{
  "vocab_size": 4357,
  "hidden_act": "swiglu",
  "init": "orth",
  "optimizer": "muon_hyperball",
  "max_seq_len": 512,
  "doc_mask": true,
  "train_tokens": 625900000
}
Each number is 50 + 15 x the weight over its row's rms, rounded and kept within 0 to 99. Layers, rows and columns count from 0. The size before them is the row's rms in percent of the matrix's.

# layer 4 MLP up, 704x256, rms 0.0454, rows 205-313, columns 128-191
097:36 40 49 50 23 90 37 52 52 35 67 64 53 45 44 58 38 45 70 41 60 81 60 58 43 65 60 59 15 38 69 46 57 60 61 32 52 98 59 72 40 41 69 46 55 51 62 32 86 57 44 58 51 33 56 67 51 54 36 40 50 50 57 47
090:28 51 59 54 53 69 51 32 65 33 51 63 64 63 63 52 48 67 41 57 67 32 49 61 49 56 26 70 22 54 30 51 46 41 43 72 26 52 08 54 48 28 54 45 68 63 40 55 44 49 58 62 33 38 46 38 58 47 43 55 52 27 66 11
098:58 64 39 36 46 49 50 44 45 57 33 37 38 69 53 65 58 40 63 47 52 45 63 53 54 48 57 36 59 38 59 43 30 61 52 38 77 66 66 69 56 50 53 89 47 62 51 66 39 26 41 49 68 58 68 72 59 67 53 64 50 51 57 43
104:30 43 40 80 57 37 54 70 44 56 58 69 48 46 51 10 43 37 68 60 24 53 50 56 78 54 63 41 49 66 38 84 39 33 34 33 52 50 44 49 62 36 33 63 17 55 32 34 43 55 33 52 64 74 67 56 44 37 51 59 41 37 34 47
110:42 40 70 63 40 73 71 42 38 49 36 42 22 32 65 41 33 48 52 45 62 56 50 63 56 40 37 43 39 67 65 31 60 63 49 41 54 19 34 57 67 86 34 49 76 59 32 54 67 48 74 54 65 68 69 57 49 46 59 64 57 65 42 35
103:50 53 54 32 38 63 48 64 42 36 51 54 48 57 59 44 41 37 44 61 41 52 43 58 44 58 72 69 50 60 40 26 50 38 61 34 57 42 67 61 44 59 18 60 79 74 52 56 31 35 47 65 49 89 61 40 49 44 37 35 41 54 67 79
113:68 46 16 46 45 26 41 50 42 20 45 41 30 35 48 28 30 54 40 62 55 29 43 18 63 40 48 65 50 46 70 34 78 83 20 56 58 36 33 52 68 41 22 70 36 41 42 37 70 49 41 51 33 35 42 35 62 51 69 76 29 59 37 30
102:93 63 40 26 50 36 61 58 51 72 74 48 56 24 34 48 58 68 61 16 66 77 47 54 74 59 41 33 49 53 68 48 43 48 50 53 38 68 46 42 73 36 58 50 38 50 44 60 31 40 37 57 59 65 20 55 54 49 72 73 39 68 57 41
105:67 36 69 46 41 71 58 52 35 73 63 77 52 51 64 38 73 39 51 30 48 51 68 60 48 47 58 28 41 47 48 48 26 50 28 68 44 39 77 40 70 49 34 38 61 77 54 28 62 54 26 38 32 69 69 36 33 65 33 58 66 47 35 34
104:33 24 38 53 75 49 42 18 38 56 29 62 78 17 39 63 57 34 70 49 29 27 71 47 34 56 58 35 61 45 36 61 51 28 22 49 49 24 36 34 54 50 54 36 50 65 51 58 54 49 56 63 63 49 27 29 67 60 55 60 69 34 51 25
099:84 49 66 42 21 39 38 57 73 56 56 36 48 37 33 73 59 50 55 56 30 58 67 42 44 61 47 58 85 51 75 73 52 35 35 53 34 51 49 22 22 25 60 59 40 67 77 32 61 63 48 32 48 67 59 45 36 76 68 09 42 60 58 45
093:59 40 39 58 64 37 74 38 51 69 61 39 38 73 33 39 52 60 23 50 54 39 46 67 57 57 49 46 14 40 36 70 35 47 58 42 57 31 67 52 58 33 15 38 48 57 56 49 63 42 41 44 51 64 32 83 36 59 63 47 50 44 56 42
098:49 38 15 23 66 27 54 77 22 52 44 55 45 52 48 42 75 61 30 62 40 37 40 45 44 57 37 53 60 43 60 64 48 51 39 31 52 77 21 53 39 54 52 60 28 41 38 69 30 51 67 42 36 63 66 33 49 54 45 57 63 46 63 42
104:59 28 58 77 48 61 48 62 67 53 50 55 40 48 08 49 51 25 50 47 85 59 41 62 38 70 30 42 59 61 44 47 51 38 48 73 39 66 40 51 50 72 65 59 32 70 43 47 55 26 51 25 56 32 68 38 37 28 48 29 58 62 50 58
108:54 50 30 69 41 56 36 59 31 57 60 58 57 74 50 54 25 51 55 26 25 53 62 51 27 53 29 46 65 56 27 66 48 52 58 68 49 41 37 53 54 67 35 56 83 27 67 24 64 46 37 61 38 31 45 72 54 50 52 70 60 71 75 34
081:11 34 39 47 51 41 57 34 25 48 44 45 47 37 55 36 59 70 61 59 31 56 27 03 57 70 74 53 23 33 25 52 47 58 25 39 59 46 55 62 45 45 63 60 29 51 43 44 12 51 35 49 48 46 53 54 44 63 41 53 51 64 36 59
092:60 55 63 47 31 45 68 32 53 45 25 83 37 55 33 48 52 48 41 53 45 72 24 46 62 93 18 56 54 43 45 45 68 49 60 36 72 45 62 53 56 39 35 45 36 42 55 46 27 48 68 31 78 40 38 59 39 62 42 41 70 47 38 57
109:74 75 40 35 61 47 66 72 57 30 54 51 53 79 35 56 34 63 40 75 54 56 42 47 60 43 79 30 53 31 66 95 41 51 52 53 29 36 76 30 87 55 38 58 60 44 62 66 31 43 41 55 50 49 31 45 43 63 39 50 60 51 50 33
101:48 55 46 59 54 73 56 46 88 86 44 60 49 33 47 65 25 41 43 77 38 37 42 44 38 39 21 44 60 40 43 43 46 55 37 61 21 81 32 20 32 62 49 72 44 70 35 82 19 46 63 48 66 68 26 69 24 52 32 52 47 65 82 57
102:82 71 45 57 50 47 50 61 55 56 62 61 54 60 55 54 75 52 35 87 44 30 53 54 51 63 44 60 36 50 77 46 32 51 56 48 57 46 59 47 34 47 42 32 71 30 49 56 84 57 79 57 78 27 45 43 43 85 56 75 56 53 57 46
111:14 50 29 44 57 63 65 52 75 57 50 49 54 50 43 54 23 39 43 24 75 59 53 42 42 49 70 35 42 64 35 29 21 21 49 59 50 54 60 54 23 57 40 33 67 48 59 72 62 47 33 19 42 41 55 46 20 16 29 35 36 30 50 31
099:63 49 32 60 58 25 77 52 59 48 58 62 53 65 37 30 56 85 57 60 56 36 52 39 46 46 45 62 49 48 35 71 53 59 40 37 50 51 52 23 84 21 61 58 69 64 50 57 53 58 55 49 16 22 43 65 40 53 50 46 47 46 41 35
071:62 51 49 43 38 34 51 44 31 50 61 32 42 34 28 52 35 67 54 40 74 44 60 54 71 65 78 83 64 50 80 65 37 51 49 66 76 19 43 68 23 87 44 59 43 52 18 36 53 63 66 46 50 46 63 80 49 52 62 56 53 58 44 63
112:28 69 48 62 17 50 71 43 51 61 53 75 36 65 51 41 65 55 62 77 47 44 22 35 37 80 57 36 56 60 48 47 56 57 38 55 25 50 58 51 80 55 52 34 56 60 54 62 55 48 48 60 57 67 57 56 68 36 69 50 74 74 34 41
088:52 67 36 63 33 21 32 36 67 38 45 10 17 43 57 74 41 69 72 77 56 43 30 66 57 61 80 59 71 56 60 31 68 33 55 78 54 33 47 66 55 13 64 52 65 48 55 73 51 41 42 37 33 47 58 29 22 59 57 51 71 35 70 68
103:11 41 64 70 32 53 50 37 57 61 28 19 60 73 59 47 54 45 58 60 50 62 47 39 33 43 53 14 32 50 33 70 44 52 46 63 16 29 45 53 39 48 52 19 48 58 63 55 36 54 38 58 44 45 42 49 52 63 53 46 36 48 46 56
083:47 54 42 63 44 49 86 55 31 33 34 45 51 44 40 63 50 55 69 33 45 62 38 50 38 57 24 43 33 19 62 29 59 46 57 91 45 51 80 37 44 60 58 67 46 47 52 46 21 11 59 48 55 63 61 27 36 60 50 50 38 58 39 20
098:46 54 71 30 58 60 30 85 67 32 44 58 50 45 61 45 60 69 54 50 44 41 56 33 40 48 64 18 58 29 58 53 29 55 43 59 55 28 34 56 23 71 80 30 39 17 63 59 36 50 59 18 56 49 68 11 62 57 34 61 68 38 50 35
093:32 56 18 65 82 41 66 60 76 74 47 71 53 55 78 85 53 59 74 45 41 83 61 56 51 50 44 44 38 39 38 43 46 56 59 43 58 69 46 58 50 65 24 43 59 00 50 47 47 40 71 68 56 56 52 57 55 61 43 62 37 28 51 32
104:68 39 31 59 56 57 28 73 46 49 56 51 47 48 58 35 57 58 87 47 31 52 44 52 55 46 50 79 44 41 51 51 57 51 42 56 75 56 41 55 59 60 42 41 34 56 54 77 46 54 49 32 43 73 53 64 45 43 31 19 61 28 30 73
078:25 43 40 50 39 63 26 71 62 49 50 38 31 42 44 51 58 05 45 35 52 60 67 24 45 43 59 63 55 29 42 53 34 52 52 66 49 40 43 34 46 61 63 52 62 63 53 29 39 45 34 35 48 49 44 38 28 38 48 50 64 41 56 55
111:64 56 43 41 49 38 39 57 47 28 50 61 28 59 42 46 61 15 52 34 71 50 32 48 39 44 31 72 46 35 56 50 53 55 53 28 62 57 21 33 59 58 56 23 50 66 61 50 47 80 60 39 49 54 77 33 50 39 45 77 52 62 38 52
101:54 62 50 29 68 30 48 41 58 48 58 32 37 38 58 50 29 53 28 39 18 40 72 45 54 46 47 24 74 53 56 60 49 68 65 48 54 76 28 46 47 51 79 27 20 46 62 66 34 75 54 41 85 48 41 45 66 84 40 59 40 47 44 58
102:51 68 60 67 45 37 69 25 61 17 40 35 41 31 51 64 61 53 57 50 43 38 43 29 19 50 62 65 58 56 41 53 84 53 45 37 54 62 51 37 44 27 74 80 45 48 45 73 51 34 43 35 43 24 47 73 53 52 14 61 35 40 68 60
100:71 61 47 53 58 35 53 42 28 38 49 52 60 29 61 42 52 23 23 41 49 41 68 42 34 33 69 65 07 34 52 45 41 54 05 57 11 49 51 37 54 23 62 66 56 33 36 34 38 46 61 23 53 41 72 60 62 36 78 43 49 62 48 35
090:50 73 51 50 42 49 41 56 56 42 90 56 81 62 60 13 32 43 56 63 40 32 40 40 53 54 44 41 48 56 47 73 58 61 67 44 56 18 84 51 29 38 42 80 58 48 99 73 42 24 43 68 40 52 41 58 45 44 24 40 45 25 33 75
091:44 74 45 46 55 41 21 58 60 59 74 61 56 70 55 51 44 45 51 38 66 57 42 47 48 43 46 53 45 51 48 58 48 54 70 48 60 74 60 38 72 44 61 46 71 46 45 66 69 41 49 52 59 46 52 58 57 90 54 25 59 40 42 60
093:34 48 56 43 62 63 60 45 38 34 61 63 48 75 48 45 65 37 63 17 16 60 55 62 52 52 39 75 69 62 38 50 55 65 39 57 56 44 69 38 59 48 39 49 40 43 56 56 46 46 53 42 43 44 49 69 40 32 58 42 58 84 27 36
094:24 67 48 42 46 33 57 51 39 59 59 40 64 46 69 43 36 42 75 52 57 60 47 59 55 66 54 42 58 56 49 49 57 55 27 39 58 65 46 37 68 50 65 58 68 54 15 38 58 44 47 42 58 66 64 59 44 56 19 21 40 53 66 64
089:60 31 21 31 59 62 36 62 39 65 38 63 42 40 78 60 41 47 66 47 48 59 61 30 40 76 42 55 74 29 57 32 53 64 12 56 60 22 48 46 68 43 63 46 65 55 37 38 16 52 43 53 47 32 54 56 53 55 46 48 61 63 56 58
116:47 54 49 62 43 64 55 98 47 50 63 38 36 44 38 58 60 34 52 42 32 43 53 82 36 51 50 56 58 51 59 44 51 46 06 38 25 18 64 64 66 55 64 55 54 53 66 72 41 41 55 47 34 75 50 39 50 30 49 42 76 62 51 21
096:62 48 39 33 33 57 63 30 38 54 48 46 16 35 61 65 24 52 74 77 33 52 47 21 31 40 48 67 64 34 56 68 55 43 83 43 58 62 41 43 48 39 56 52 39 69 44 59 42 45 61 47 41 54 34 71 36 64 56 44 30 56 56 51
106:54 64 39 58 84 57 49 48 32 25 31 74 47 71 52 15 50 32 57 26 45 43 59 66 57 56 41 62 37 43 49 39 31 16 30 53 65 38 45 67 65 58 72 35 61 54 62 53 51 47 50 64 67 71 47 81 45 66 81 47 64 61 50 50
105:47 62 56 59 64 55 42 25 41 26 23 31 44 54 26 47 50 25 31 22 56 44 46 50 46 67 43 37 72 15 34 52 64 45 66 52 57 51 57 58 51 69 58 27 32 44 75 25 83 52 48 45 22 50 54 29 40 29 45 63 86 56 57 36
097:14 35 22 30 54 70 54 61 75 51 58 55 51 77 63 43 66 58 41 75 40 64 60 50 49 58 61 38 78 40 55 66 54 29 45 43 27 41 50 52 43 31 42 42 59 50 47 41 49 37 53 83 50 62 62 58 51 37 48 78 52 75 48 70
104:60 49 52 56 52 50 49 57 53 64 24 34 67 44 67 48 51 42 28 65 58 51 32 31 51 48 41 70 58 72 54 25 23 43 40 46 70 41 44 36 71 36 38 43 57 73 57 29 30 45 63 38 47 63 58 63 42 25 39 70 61 60 41 57
097:86 66 52 42 55 27 60 53 51 54 37 63 59 68 49 36 38 33 84 33 45 52 38 52 60 44 19 60 62 57 30 53 65 59 46 38 65 37 64 47 51 42 46 47 31 58 39 43 67 41 48 40 49 56 41 40 54 41 23 45 48 51 07 64
100:65 07 47 45 60 38 53 42 41 36 27 66 31 16 38 37 55 63 66 50 58 59 44 47 32 28 61 64 62 57 42 52 75 55 59 47 58 58 58 54 36 60 43 64 44 41 66 93 69 65 68 49 61 36 41 43 56 63 73 34 75 48 27 72
114:52 43 69 61 44 51 44 46 37 64 60 50 53 43 51 60 48 37 19 49 69 54 45 50 73 65 92 60 16 60 41 48 45 38 59 18 43 36 33 60 47 74 46 46 66 64 27 55 42 58 73 55 34 46 52 42 33 66 35 49 31 12 47 33
101:53 38 31 43 34 41 18 47 39 36 61 64 39 44 39 34 43 49 56 41 31 23 37 57 38 35 71 42 40 81 56 25 19 51 54 58 53 55 72 45 69 60 68 41 66 49 67 34 56 58 34 58 40 74 23 74 51 55 60 81 44 70 23 26
099:47 52 69 66 51 60 52 44 67 70 50 27 54 57 68 66 52 51 57 44 50 32 44 68 36 34 28 30 68 27 36 40 62 59 50 75 50 67 69 57 31 36 50 30 44 30 55 45 40 45 54 66 39 46 62 05 74 55 53 62 37 56 52 87
111:20 36 53 46 65 08 25 76 29 50 31 59 80 38 53 43 41 20 57 36 62 41 36 44 47 44 41 56 44 26 35 44 66 44 72 49 44 71 30 49 67 38 46 35 40 58 31 58 66 80 64 49 41 68 48 48 39 59 16 50 37 52 54 61
100:35 62 51 56 86 45 47 46 64 48 64 81 59 77 55 58 48 68 49 61 63 77 19 55 39 50 37 43 56 74 48 52 65 54 70 26 36 81 53 30 46 38 45 54 46 64 76 78 69 74 13 41 84 74 46 63 83 45 43 52 37 67 55 65
112:35 37 63 69 63 49 54 42 59 29 63 60 39 11 69 54 40 67 61 43 42 51 55 44 35 41 64 33 52 92 46 45 47 16 38 38 54 39 39 42 49 28 37 32 33 54 81 77 44 71 51 39 80 37 24 25 59 54 26 40 41 60 60 56
096:43 36 54 41 35 40 62 43 39 42 36 58 22 42 38 66 45 55 56 41 57 28 34 48 31 29 50 34 60 41 41 71 67 57 35 53 52 50 65 13 64 68 32 50 61 55 53 48 60 43 36 61 39 60 59 40 67 34 41 58 61 57 52 41
111:62 65 26 27 68 69 32 53 70 37 17 53 40 59 60 83 56 25 47 45 64 29 58 58 55 63 35 68 54 70 41 27 20 48 43 27 57 43 59 37 65 64 53 44 17 60 47 72 48 65 24 57 65 65 48 84 68 46 52 43 63 51 48 26
095:57 59 54 36 54 45 54 45 72 34 47 45 44 41 45 49 40 58 45 35 53 59 27 48 52 62 17 18 42 27 32 82 56 39 39 57 51 47 34 31 44 57 63 72 58 21 37 19 52 61 29 60 69 46 47 49 43 23 46 26 24 45 48 52
099:66 28 50 36 58 70 33 54 57 45 52 74 42 33 64 54 45 50 38 23 60 45 50 33 55 49 56 25 67 33 55 50 50 68 39 57 58 42 55 63 42 56 66 46 57 52 41 42 50 56 54 54 60 69 61 37 41 50 46 47 27 29 67 48
084:68 52 47 38 58 31 53 48 55 44 41 77 49 54 61 39 51 50 58 68 57 21 42 46 49 41 47 55 51 75 58 69 33 61 61 62 45 43 56 54 28 52 38 56 40 31 25 65 29 77 70 77 57 36 62 55 44 66 60 54 59 29 52 43
113:31 56 38 53 67 50 69 57 51 47 31 43 70 68 60 44 46 59 44 53 32 44 40 41 63 30 24 36 34 49 57 28 37 44 30 45 41 53 30 64 53 34 55 26 63 48 33 26 64 46 44 77 42 60 59 33 56 75 16 58 60 65 53 54
098:63 34 64 52 48 50 55 70 38 30 56 62 54 61 20 69 37 32 19 41 49 50 46 22 74 50 64 72 41 46 45 67 67 15 56 58 45 69 69 53 43 62 68 48 61 50 60 56 63 48 42 56 42 52 36 41 20 36 37 61 51 75 83 61
091:65 67 63 52 57 27 52 67 44 36 00 66 53 70 67 39 36 61 83 58 55 32 58 74 39 70 37 50 58 17 51 62 48 43 55 69 34 44 70 44 37 50 57 65 49 64 44 76 47 38 44 83 54 73 25 65 32 41 12 41 44 39 35 62
073:41 45 38 26 28 60 44 38 71 76 69 67 45 64 46 62 75 58 52 59 53 36 48 51 48 27 40 41 36 57 58 49 52 25 74 27 40 52 56 46 49 32 23 40 25 56 47 36 15 47 19 94 43 58 63 59 60 63 69 52 44 73 44 53
113:35 37 17 60 68 62 60 46 49 71 66 54 49 55 72 54 24 87 38 67 84 20 54 33 26 54 27 34 56 46 54 30 51 46 43 40 38 56 43 47 46 71 61 53 48 37 60 64 65 61 55 58 55 48 43 24 81 64 61 48 54 32 51 37
088:40 85 51 60 22 59 61 55 66 85 64 54 43 25 42 41 79 57 60 51 55 26 30 48 52 80 62 65 44 56 48 42 55 53 45 58 61 44 36 38 76 36 78 56 34 39 62 50 50 64 22 30 65 44 63 34 69 64 60 48 32 37 55 35
105:67 42 18 60 27 68 66 75 29 57 52 61 59 26 46 39 60 36 30 40 67 83 65 57 34 47 40 38 33 69 40 64 54 61 52 58 34 28 39 59 50 35 62 38 50 54 56 61 52 40 43 63 57 61 75 33 51 42 65 47 52 27 52 50
094:41 74 50 46 50 37 59 72 49 44 76 55 65 83 31 71 59 36 45 68 60 36 28 40 40 39 37 50 58 50 61 47 52 69 48 62 70 43 54 54 54 31 63 56 60 54 80 71 35 49 47 61 73 48 25 42 44 56 42 55 50 44 64 59
093:38 45 29 35 66 42 70 40 30 43 38 42 51 37 50 53 50 52 61 55 34 71 46 52 48 50 30 58 48 56 45 43 52 52 46 63 37 56 60 95 42 55 28 70 49 47 49 67 64 59 42 63 72 46 02 65 61 58 92 38 34 59 55 47
103:45 76 49 34 63 57 64 17 39 57 52 66 45 35 44 44 53 45 64 59 64 45 51 91 67 64 47 40 59 30 77 39 62 54 31 28 47 79 62 48 43 43 37 64 48 28 49 53 61 42 40 36 50 78 33 45 93 66 47 44 71 60 48 46
101:22 41 44 70 46 59 67 51 62 56 58 36 43 75 60 40 57 47 51 69 62 51 44 73 56 64 35 58 67 10 40 39 71 66 61 26 37 68 49 42 34 33 25 67 53 35 59 75 45 57 62 36 50 36 42 59 33 44 36 48 59 36 55 35
107:42 61 60 64 63 46 44 55 64 65 56 43 45 46 57 50 42 69 52 50 63 58 71 47 30 56 85 47 37 53 47 48 76 66 49 54 52 56 54 49 44 60 67 72 45 62 75 40 94 62 77 59 33 56 32 37 33 34 68 39 60 62 20 48
090:34 33 72 47 56 62 66 37 44 67 30 30 19 62 41 38 49 52 27 51 45 32 49 55 39 54 23 52 79 47 71 83 58 49 55 38 51 59 32 20 47 50 41 48 56 50 71 43 73 52 40 69 40 44 70 54 50 41 42 99 38 52 55 53
101:62 22 15 53 69 46 36 50 37 62 49 59 36 28 46 53 47 44 33 27 42 26 64 17 62 35 41 59 45 44 48 34 36 48 23 24 50 44 19 52 63 17 60 47 23 49 53 76 56 72 43 40 58 46 75 54 52 70 47 39 56 33 59 19
096:51 59 42 32 57 33 26 35 27 45 58 50 47 55 34 52 20 78 86 59 34 48 65 34 76 82 40 43 37 66 47 54 54 40 54 53 45 61 34 51 66 59 58 41 58 75 34 83 65 57 40 69 50 60 46 61 63 45 49 63 59 33 65 56
103:31 40 68 38 71 73 64 53 21 65 48 27 52 32 49 46 32 48 36 44 39 53 56 46 26 64 31 62 67 19 65 46 47 32 42 58 79 36 72 53 44 76 40 77 56 51 52 68 39 33 59 68 52 70 55 49 51 25 38 40 56 31 69 65
091:30 70 49 44 36 59 58 39 41 37 63 29 38 20 36 31 52 40 69 63 57 43 45 58 42 44 50 61 64 56 51 53 46 53 85 56 55 68 36 54 29 47 55 40 52 56 64 65 59 22 50 41 58 74 42 36 62 39 61 71 34 58 54 35
105:68 85 80 53 54 23 54 58 48 63 73 49 27 25 39 49 48 30 44 49 56 65 47 46 51 60 50 75 38 85 49 70 18 73 62 48 56 85 73 66 41 37 33 28 49 28 49 54 35 72 42 52 75 35 42 43 41 55 40 55 51 57 33 47
105:76 46 24 53 65 74 28 20 65 33 64 49 22 55 38 55 48 28 53 37 70 48 44 25 26 38 71 58 79 30 29 68 55 39 27 47 54 44 41 36 44 53 45 36 41 17 71 07 51 34 36 61 69 38 78 45 32 58 46 53 45 46 44 73
103:55 70 73 66 78 58 69 65 64 28 70 39 35 52 57 49 56 52 29 62 61 72 39 43 56 55 38 40 63 60 52 42 67 22 74 60 51 41 37 38 26 43 70 90 57 46 81 39 85 79 37 46 62 57 73 39 34 71 65 77 47 37 48 57
114:59 51 58 53 51 48 45 62 52 62 46 27 59 57 30 58 41 52 10 56 65 64 37 55 44 63 23 34 42 63 26 59 46 65 61 49 84 64 75 39 62 24 50 56 37 17 94 53 30 50 51 54 44 31 45 68 58 28 51 38 33 99 28 39
094:39 45 49 43 53 23 52 24 31 71 65 38 43 31 44 19 36 26 43 15 50 68 64 72 00 86 54 21 38 19 41 63 32 50 53 56 39 56 55 66 23 38 42 38 46 51 51 23 31 40 77 41 49 50 61 32 53 72 59 41 27 55 30 65
105:31 46 29 54 54 17 52 55 43 44 48 47 51 45 43 60 41 44 52 64 54 32 34 65 75 76 71 60 37 52 50 59 45 70 34 47 25 63 63 48 33 55 39 47 57 57 57 31 53 48 45 53 38 75 63 50 56 21 54 53 86 34 72 51
099:64 43 52 34 44 65 38 43 24 32 62 47 30 11 71 50 50 69 57 46 48 65 55 37 61 35 46 52 42 34 45 45 62 71 52 67 85 62 43 50 61 50 33 53 63 70 50 45 57 67 81 58 80 36 40 29 65 58 29 64 19 47 54 26
101:76 46 34 32 31 44 71 58 38 50 35 67 62 38 12 56 48 50 39 50 68 45 51 65 41 52 49 69 84 25 73 47 42 45 65 38 76 40 58 47 30 17 75 28 31 10 70 56 59 29 55 62 41 42 48 61 48 44 36 49 45 40 57 63
101:10 44 73 50 49 47 56 42 42 55 23 44 47 65 40 59 27 49 62 62 30 55 72 51 38 53 52 47 70 38 52 71 61 46 64 36 62 25 44 48 37 58 66 44 33 50 55 42 59 41 52 43 65 40 44 79 57 21 67 48 34 71 47 50
101:93 45 33 34 56 44 76 33 50 47 59 50 63 46 59 70 37 52 55 53 49 70 37 50 71 48 60 43 24 21 33 58 74 55 51 75 64 87 43 44 45 38 27 61 30 80 48 42 69 30 50 49 53 42 45 60 58 32 63 54 72 29 24 62
103:48 52 58 30 38 33 70 37 56 31 57 38 32 44 60 20 27 33 41 40 54 41 58 51 35 49 68 42 77 46 70 48 41 36 77 37 41 34 77 62 58 63 45 46 44 71 31 33 55 69 31 45 50 46 47 48 42 51 25 23 37 69 42 54
102:27 52 21 48 44 73 48 27 91 51 56 42 39 28 41 71 48 47 35 70 51 47 66 40 49 21 43 40 42 54 48 30 57 68 43 53 71 69 60 39 52 71 28 48 21 68 61 30 51 59 43 55 63 27 61 53 58 66 44 53 63 41 30 41
111:60 38 65 41 59 54 33 41 54 73 38 74 53 61 69 67 50 79 54 28 41 65 27 57 40 63 61 39 70 23 63 39 31 39 43 59 45 47 65 49 37 29 79 40 57 52 53 50 46 92 70 36 31 59 54 31 36 44 42 13 39 52 36 60
097:52 43 85 39 46 67 66 41 55 34 48 32 45 64 51 53 47 66 56 36 33 40 71 20 45 40 47 35 46 52 60 48 62 56 53 50 30 73 46 62 62 43 59 42 71 69 45 73 44 44 59 45 50 52 34 65 55 58 48 48 31 79 44 78
109:42 40 43 41 30 44 55 49 55 68 39 51 49 47 37 43 36 47 79 55 45 64 60 31 53 15 50 51 42 53 48 25 40 59 38 30 46 56 61 57 48 55 44 65 52 75 62 37 59 74 72 63 44 59 43 51 32 36 60 26 61 43 34 65
116:61 42 48 11 52 32 59 53 32 56 91 26 50 25 56 47 61 43 64 45 28 65 57 60 25 29 64 76 55 57 46 43 17 27 63 28 57 45 55 42 44 39 44 38 66 99 55 68 45 61 65 40 57 64 42 45 35 52 66 80 52 48 62 50
098:53 67 40 47 46 61 38 40 60 43 58 60 37 28 52 42 63 73 63 65 72 38 19 61 90 48 42 49 63 37 47 68 55 38 50 50 42 52 44 33 44 31 37 57 52 56 17 29 48 67 86 47 43 54 56 43 43 46 54 45 49 53 33 53
092:62 42 72 44 51 54 46 41 51 60 46 29 32 45 63 14 80 31 50 66 68 56 56 60 49 56 51 45 49 51 70 46 53 64 33 72 68 56 48 50 61 67 47 45 57 43 54 78 58 52 61 63 44 61 48 72 45 36 45 82 59 27 25 64
104:43 53 50 50 38 20 39 47 53 60 46 62 70 41 49 89 30 52 71 27 25 49 42 22 30 51 30 37 54 52 30 48 51 66 42 41 59 40 80 52 10 67 36 28 32 65 71 72 23 50 47 49 43 57 37 63 49 53 36 50 59 47 55 51
101:55 39 27 44 26 38 67 38 37 50 74 50 30 55 41 22 42 58 32 76 36 44 47 62 81 55 43 38 69 64 42 36 66 46 39 44 57 67 64 47 29 45 40 66 28 44 22 42 74 67 58 14 47 26 64 42 33 51 33 31 46 64 46 63
098:73 72 74 35 75 25 53 67 45 55 37 55 69 46 37 43 64 57 71 33 58 51 65 70 71 69 60 30 34 42 55 51 48 51 55 58 65 43 51 58 49 45 44 43 35 60 29 16 62 73 58 22 47 28 48 42 39 22 47 34 23 48 61 17
093:70 74 66 82 45 50 44 69 50 35 55 64 39 39 66 58 66 34 43 52 61 68 60 65 55 45 53 45 48 54 33 44 56 37 71 57 24 67 57 71 58 73 39 45 49 47 57 22 54 31 58 37 54 45 74 00 48 56 66 68 48 76 46 68
089:24 63 45 52 36 67 42 47 57 66 81 38 65 31 46 43 61 37 60 60 69 46 34 59 36 47 63 58 61 60 49 63 41 82 50 69 69 10 72 62 45 72 42 45 57 50 66 48 55 27 82 77 58 21 37 53 47 56 55 48 64 22 49 47
102:47 32 46 67 61 58 47 44 45 54 37 52 27 85 41 32 42 42 34 49 41 52 60 76 60 52 55 72 64 64 50 44 56 56 07 58 52 63 43 44 46 31 48 52 47 66 50 31 37 44 23 43 38 86 70 62 20 48 50 34 58 55 50 22
107:51 47 53 14 09 68 37 54 45 62 63 68 33 66 50 34 53 38 51 45 30 40 39 44 50 53 40 51 72 35 17 41 56 59 58 57 22 42 54 56 36 94 15 31 55 44 19 38 57 49 61 57 29 56 47 31 41 47 58 53 42 63 49 53
089:39 45 62 45 58 76 29 42 69 45 47 26 51 68 54 62 55 67 69 68 57 45 63 68 46 34 66 71 56 40 43 28 49 56 47 52 58 57 55 34 60 55 64 38 38 44 61 50 62 35 81 34 68 44 67 33 62 61 45 38 82 70 28 41
099:19 32 47 38 65 55 49 45 68 35 63 40 76 59 64 70 58 53 52 59 73 55 42 63 44 43 76 37 07 50 20 34 70 36 60 76 36 54 47 68 56 37 53 66 53 73 35 61 42 72 43 34 48 48 63 60 46 45 70 51 25 45 58 45
088:50 71 37 56 57 53 71 71 35 25 73 47 31 43 43 42 64 43 55 40 54 74 10 46 32 52 72 34 47 57 70 60 40 17 50 63 29 24 63 71 32 54 60 65 53 61 62 53 39 21 65 38 55 14 46 63 59 45 44 54 53 40 32 60
107:80 52 58 31 53 60 57 54 38 31 54 51 34 29 39 43 48 39 39 31 75 53 58 22 45 29 41 69 47 43 55 52 59 53 38 45 54 46 23 65 60 25 52 11 24 54 39 33 59 27 45 65 21 26 73 36 97 40 21 48 51 55 79 55
100:52 53 58 47 12 67 66 27 58 51 54 54 54 27 52 37 51 41 57 59 67 56 69 17 59 70 65 34 53 42 59 57 51 70 24 41 60 53 45 49 51 44 42 64 43 55 52 58 47 45 49 67 50 34 42 65 76 54 20 32 74 51 45 36
094:47 25 50 74 28 32 46 30 43 61 66 58 35 38 57 04 45 42 47 55 45 40 51 33 33 44 60 55 31 48 62 46 49 44 72 27 47 65 60 55 49 50 33 62 36 62 22 51 69 48 54 46 62 64 71 43 65 58 65 40 58 43 38 40
098:39 45 55 39 78 60 35 21 31 39 20 54 29 72 36 65 50 56 51 38 42 46 46 21 32 48 32 32 28 31 55 56 47 61 21 74 31 55 41 56 64 63 57 37 43 44 49 33 53 42 48 35 81 42 21 85 59 86 54 40 59 58 26 53
105:31 33 45 24 53 56 52 70 40 76 41 66 45 29 37 60 59 41 35 62 45 65 74 55 51 71 46 27 54 32 39 77 46 43 33 56 64 39 33 38 44 29 45 55 66 73 50 29 18 63 62 50 60 40 40 51 71 47 61 45 62 28 52 35